Weights of a small transformer language model.
Architecture: LayerNorm before each block, tied embeddings.
Training: a variant of Muon for these matrices, 144M tokens, 4407 steps.
Each number is 500 + 40 x the weight over its row's rms, rounded and kept within 0 to 999. Layers, rows and columns count from 0. Numbers have three digits each. The size before them is the row's rms in percent of the matrix's.

# o: layer 12 attention output (transposed), 128x128, rms 0.201, rows 106-127, columns 0-127
# v: layer 12 attention value, 128x128, rms 0.128, rows 107-127, columns 0-127
# up: layer 12 MLP up, 256x128, rms 0.162, rows 0-2, columns 0-127
# down: layer 12 MLP down (transposed), 256x128, rms 0.117, rows 0-2, columns 0-127
o106 097:473483500499503494424474551512567493429468474511520484540474488496517484575463511510492499445461532512482511449458481507459530500452508554526583538499484478517558438547508486528541425583485504587506471498377502503513528553540483507532530506499458526478473478518480515485590552576498439461490532477398518551494468496473469518473483438430458485505523451532529498619546472428535522530516
v107 101:510478562492569500499508439494472458498503500506521472509503543436440554519485535531473474519484491482566546513446453469552508467464578501517444509397486521598479485568572431439487516484451521554569501553490517519519500508520437514485426529499559486439473530501508433520526458432492472565521470529552525548515506530445526501477473473574497482422463514483456433458529495524555484424558
o107 104:433506443506516506465495570528527561491519543524488565490508370553535421475521476500516494464549461480418454479519528465522480507525485474473532492579510451439512473537474523561492465490550508535393469453510445471488488522530516436484540469502515521507502439510513505438490473508565511539444509398501506536480514534502445468495555562472510498568504467549481612497514510530478554572524
v108 102:499512485507545527500474555569502503545532461508572535404469521483492553512450481584510500504557515506451434513460595462484495512485514473588510468464452559462503479507530477469513522545490470421500523492438557562504582456535508550415440491544457525579406503467497499514482487515501478415496508523425524495507509550435529485498491538475464537450473499530568453450485457554510525531509
o108 104:483515496467481563550480521510509507494487470423432449568503543529495553530495540443509524473509482507554522473503499485557530480493486539406505451550558509454426500446503445522520413464437500524503475520469514533497434534473477444573584484542545475522552431490511542469484507507494494599523517499477476551483504467564426521514491484545486479580581518493396454544509525455544451461526
v109 089:588410494493544484420534478535503481545422451525431429478475527509440511453559471493526530538489455509498505574465461513507501523494549471554512492576555491509526539495497493513451448508534441495491519404450528481488472474511430466472540455551483491525442503507537527465476523532495514509538574396524510491478559537518485576550503492537457490600501503527566468535532505534446569494479
o109 092:469471563519526526546489458466495491485543476488501452479475554449510549561420481483503521491478535567498462555543555447482470542493399558462485515489468522494494449502528521512484598522453529434484408537488453497530535490537535507536449554528484491424551496478470419567536542457567460510522480533474450527496446400503552460485483501487521479526448569561504594485526463531494496491504
v110 104:478516475535464500509508483517490493554515480500481412455535549520439518518493577467537575523524514521437497393555541480491493469442558513515491566501470480471470521486495592463451445496434493519461523539523495457477590452466522543509508488504548470529484509446521438508533470568444512421506549513574538515495490449519560578494460510469474424448541528550474506600547488464459476498523
o110 095:557461524412534486464506491439539499457489519458449527570494512534569421530555487469493464388472460513508567535463432544497468523557520480441474533467491519560486537438460439551582527440503419542514523502508509527525422521515499492509480510526470491573529527504470499576511546505616563511485488536496486510436468501478440445463520525500506548510455472472535453471535497485521543517498
v111 094:540568563527511554544591504518469454499521496493475410571536481498468476543468495622515527440441438530517450492476528519515476527481498502518539469445461504487470478589479525521505492526445494518505454461516519439561472502436577524447451477398505547500513465497489465506503466557555519459415476535500519460527486481501508526473480500450512495460539491574496538530506495584425505429477
o111 102:580529437501473448441431518522473515508475524455483505466497547519525554523528463394518534495540492468494536441467571470456512451508520465474459537540492477486507542497522508492513528393561467505492526555518550453505457577561471482585502503538487498501517490445480564553464510465507497548490502439530479503478566545501465574504571521543527493482433542467486414424486428470574463504521
v112 087:499511597489492479484587507424578514442535368448526533504513514444459505499453483434533514518517544518503557490521501510500444505494517486475508537533483535543528588550486506482528421552516547578496437457434556517517474482528470548527482437476468471525465477453505536525498477532436494539461484516502496526455523526431451485505580552518499496566505455521456459553471511512450479413489
o112 091:516476389514502508542528460460497599540490597522548508523538490518578488539496469537498564505475495519489449497498607413413514525461496498530489530468532482432507504486485456588448513461493506479562509377527528483459417515505491509439560542507525486533485519488468450455481525543525468531541464467486487499452505448565492527495480491468538503468490499552486528429514486456493563540522
v113 096:495466452473486536491488454515517516456504448471486536492554478561600514529497496577529497468530522554542468486506398427491541459479520496478521433472434447428570541519479487491445492537460448510587433506475474575514500504540482482506478469486442512488521489450489477501592552565410528495508485499516482517473517586520575470483564547522530469492480536519458565470415532502519517451512
o113 097:476536551573485417513535477449500540525479559581503446579517523537434518436520467425482484494475485476452462474451580503573503464439489476555496496529512452518468451501462561494489589482540467488476525461500489530503550540470532504485594507547562489545463444537523459511494480495568434520489408472507531550546511511478477468493518494497520543468491470492527462562580491444458424476488
v114 098:527530560493570461456540575540581510491569521448467537484535475466497478496437512489466470450492438543514519469467424472486489535455528498474494559499522538496543582518491499529548483577471438490532448550517451500451527492507502531479516494446427420546497462418429515515419525496571531445453548526455500508482508497560518489555547482563519402475525519474535487510510426479478509522539
o114 103:525482573516457556552492483451517532472496517570539419473504507517550489541559555540481588564527433515505465485592463543436482487557487517482455496482458561474461482457519498512459539429481541491453530459506539543536476524472553475489488469447482571457466521567499493531503414537506488540520413509546479582515525480447471544409441470529470473504458439459460541530509497511522469495481
v115 110:518512420529502525498511573491469528479493535477385479502459514502538428493543499441490396500511497537531483495542488504506502452480419480508506489435476481498514451517516521561568509492560556478528493479530521435517486442522459485434490494504528555525480473441506512467567499490511553516466529509510534546550540421559488494551450452611537523586468432535491421569494475463455542542485
o115 104:525472563530520487471522460565521482571517487484497441532498470480470531480499503530536552513519521508525536494497505464474548488414484531492501509537500508497514562412562501497465469538511483555508506490473403556426533580521447594526495537450436475470501514517495431510430556537501512459507427517488468446492396527434507516452531518516540449489511547433534606487434550528526480466454
v116 104:426537558609491553494526490518523618548484482489543417519572555543492485520463502466453498464498460507462458531542460579508527448514508414482486516445475412500471485539522498581507499500524551469506469591491506520450509485489575569496461518494473504526453428492458508422456549488446466514426569488514504468504457476500522440544513476479552515505453533534520493458481513502515492488501
o116 097:494495485452477427510519489515546497496504502484400509444477485525516481489533492444580529516537483554504534436435466464492460494499468555527526467434545572511522591481514513448448497535502509448516502521486497442521444575509400450478509558513527554577511580509548497530462432496511596434539524511531512504460486463436544545454494470576455504433517488463482537530533552500467526538481
v117 101:506468464513519499558401463484498523452462497576523534530562500481467509442496544513484469539434464513476556511452522556466543469471470533577456452471541415445529511561505410557449472499521547513478481547472495488488515562518524488467473465530549470536478494517473534543536529491467536501504457536525575523538501485536458453455494518439424564535527577440531436506551460495431420498539
o117 104:432480496526521462444567553570528545530499534389439504480420482478489547558517450516512463508537528424500440501509529475562523499498509477427497549519478587513483455474498508517558463480535513450589468428460486412450476474413487449528537516530457555531534485559470546440525516524550509495466535531492489518547506528501486501490466464544570480495497428521491548459506490480547550538477
v118 092:438549528524499481467414502487492495504502549513510484495468490579522501571440535584479430461500475518552541534532476511477535398448450539504539516540471363471556539513477462484498551568498510478552469435520517440585483507514447495526474485511526502475582477538493523491539516504445545455445447545563423499546519524512439459531445484457512556510477531479496527510534474466536515520520
o118 099:525498449535460447508565449502502525495535471471497500508465506452437531486589462522527525504440495463485466452470527526581465481508544467536466530441494490522455466459471506412561553541503530471471568492525475562449569485543499519523577486427448500523549524488515500493423513512548463472566571494424533505550560565508511554537576484544486517449501495470529515459411449513503478441453
v119 090:480533520439458516530606495498563498499516481532525511472533502511582466541486528474506527447432573530495520554478557568499572442506461516541471508515487477466413558417487468516411447537534457571478466510463501491481421514512511516554477478441466580537440454540461492483503528388462504516500509507501521543558512523459502457475496493557467524519531532478481501471412467492433489508485
o119 096:529587471575527489497459475464570489514415499466486486464460504578535488504518489502539434578539482486529500467424539482510485555455482565518553476446529514511522480551513514455580560466540457440511560472515465513440479540403505513519537494549481493482526528529476462524441436523452445523514483504459459432466564542456512554500462534441486512428495465498475481519583495513473547534568
v120 101:506443489467483392529465500465523500516505537451513496456497564493508552481486474534540524514526450498461512498452499405511458499557529492502528557436494517572439568467523507418493456527473512519505530520458507535505578518451492584494493542515509484490566482557456481427547524545460470501475607510490428470508580478570545435504436461556496510504526490471427546477483411502520520513500
o120 107:454477511438499568557492515532466489486518500516509406495506454515498398534505515512450469495455565545529501507512510585533468518446489482468511493508514471535564493459462510514558513451473449547459510514526521542445457468498595402474504463471478521550467496478516451562475407429551583471515533451555563501543415492481480515523549516481457503527480522543471491515566566524490572466526
v121 099:532455522517488493515507547535488435455481455508533511465394486491483587527474440524515444472442515467551483497540491421463455417502500514621464543506478524493494462518501494556540501452531524498553585455487475514555450491550530497579472496519518492476506482444567486497487435562508512483517521491382530516490482524543495458477487473553504582519525433529484508408534509523554544486480
o121 103:483515480581514568558501462499448534530477509503492509530498443493537498465527502505465591512582555493519493498458555532513550543495509515443580459522562441500459529538578511391492435530432459502452497480527509532486533435490518512463521536423542480565559514429420499488447545423495489523476472482526472484508544486473476439530482539555466468555528534442533514506438456445475471485499
v122 097:602400585466531535503496472547514508476521524490476487511512494488543409527464553510491540457468437454505490503494473555493519531480419526490504454519461521439513554480570421521506553461468604475495541499485458488460470455470477478462471565498513554466548510527490549512434470447512509506562498454506536476496550498415541445497471439518429499542510481578509568516500436456529485515530
o122 097:467522503554513491487448544518450499543423440525469479491449462548473486514486485525394477590570553556477547553514502496482492529475500433505500508504476502467486503494475549503541465463523509461497520589425435508604509572502517425524566452541458472500503500462501475501535540470517495506513543495494462495512466604600505569476482514488549514503442469451471569465494466510408502489524
v123 103:464491527514481545570474511475522484510559425454437525479561557573518539546505556517478525537578488467519523408521503488429490513546479438474489475530555444475510452489484425502491614559465492435489494455443494456545554485494557481465540443491538536514474471493555517546553488565506474470502465486539568441505529525510469513527488546462579523485424520504451472513540512450460547463522
o123 105:471560434498422418459483429520534545536574555522484518538477466444495511509509522546480548418462477466533547463425475502531485455488541531560478470519443584598458531491466502575555459475435535566538500553560550487508488494471472475516454515451529436486479491467433428479504546518544496510549541495512520555471503454513451446498530504521475535520511473550560549486471518494450489488484
v124 094:517506570488424526421544487519481506472484489534451430446478493511489480448499510463505527453539491500569510547525465433500460435497458480483449562574491525469481532505540501548491487484490521479523581475491486506479507451485557458508481504502440495516549492532486492462483602440566518527547456498435543551496502419458533506513446538443515485487433530529436605552518485455553511513615
o124 102:534431471520508437566448495466521491554449451518480470564524570541470469557465477533482479525468500528489515554498520506498491495488484564553489430512447491508492443485430462484488493455499526482494474484537511545576573517512510521509488483506514547460548516427454492558561482516483491522491504467605474457443466551512477558420557499604531541538495405453557453492401516499464518468524
v125 095:492499451465456507432527506474456444515565592545539453454533518555480483536485517529633430436510496507491477464535519507514554533536505467484487464532475492455478511529470462420434503451563559506493475513516546484492509490529503569492510523540459461480529534403353522517556556514509511475493472516490530497507484460532458575543520508457471476481507551559502493426514440524513515533498
o125 096:512547502513568468533475493522526497510495425458523547457469553446510483530505533418444528514483533504539555529433497512559539470458519495508515577577505461496538528472532456503537458466513432463518513495466494495551469531512568532587473472411544532508584480626534446510490370523507473523465537498503503467472518459471475446463491473538455516577463495477462457483510496488439510470526
v126 109:451522503489541514500480503439542520510433547532461538567531486508478469493440527595545519496524479580436531482535489478480507451553568515478475526418444449523483484467524630440470544613464581516530506422516499502480474502544484521522502507530507437476494476480510472458455436527493462460554504497482524543430517449478489514461543551488511516537476553438502465466510539438455493452467
o126 103:539503462483515513532543442518471537539528540460565370434488521498568520470549518523488477474500491503457478469511535493562462535498509529492581455467523485527539518543456366565509485445522464459417548589461509476541494447524514506474528502505488543538459439505496514468467571542581474448523461468499532491547495454519457537540443487499536555475568501467452445505500459503523486513456
v127 093:551492493464495524535465461549488614559503425428535531535418466475475476449580503516515546547459484497431537446545491476482532492497481484475558498460475528562544485520512536449496562483398446514544464436485504502475460524473494505537478528486455471503542520525485552545531502533457506574444459505467526534544534492463482584502498532442464467515476560476469455517564446535523538413546
o127 096:459455515508456536547474535559484447411546560461481484472563524495555526548486512482531454485524482461499507516462476529505558460487527483556471458520517488457446502502518456543470457482503578498537588517540485485491551436568547448472485494525538381460446467508529418514485513511544490405543515504492513500475520540434479435497500465549597504470472490565467537501502555530497544548422
up0 091:589517459471541529528458484486419546540534543421470570407477511389464533526428539503566537515524534557498537464493452529415489510528519493492462526536473555458528507549460538513437492478540516521454504535502496479406530549468396498515487457479505577441516398518509553509504489517503524506483511492511501513446472512488562528471524502484524474490494494537465440527529511478457492469573
down0 078:490487504517452613449580545524515461528434478570512471508574465532535503490507443444514482461562497497582508498475481506465514504493423533575577484508494428490436510569548478438472517535558484593453474517465516503457505542528457426499510570508478393514500532512507508495518472495493490481528496477607483478508494479496493445484520514462447546453564520454494517524503461445488515551463
up1 099:481551463463461453562517537586531447480477397488496498546527469544528484535469461522480529539449471541468533480492530503504491524506536483464524491543471505438421490504531502496430523552559528421502466468463511488563572481521467545537463428540451533494556554479507482524528479444488502501547519556445540438477569523461493477513532441450471487543550476501468587513573439573514416489507
down1 101:507445467532497332452500471503534588484544490540496484514455474459504556480502526531558522493501496487485471450544497462430489452455504572456485479541453507585498547531437522505504549561414497579440488571472515532495479471490492596481506510470492554495546480410524492497505468532489455485507484536486500578539507474535494452520490535478493502473535531487549437514533441506520533558458
up2 085:524517484472467574488531481551395518563501557575459587489484453532457518485581499525473489488532483570469549486485549477501500548495454518465456485575488541498582488523506472502496480513436499528524530462525509448453528551417539537498359501513428525486452505552487459494511523532524467496467514498477490473531423495458421441520490507522542513455484482465497530442572555545473497466519
down2 083:453532537469507546436521508451517461464445554483494525509477567519512478475520472541539438545505411465579475521463467439405550514489493505583557502445549558471464478522458534513531458501573552500481479465484520511512429490481482511551558525491552531494462496516580507475459470493534439519566499524496519485514473551514524586478466553498534510543542475397446436529502489422532488453460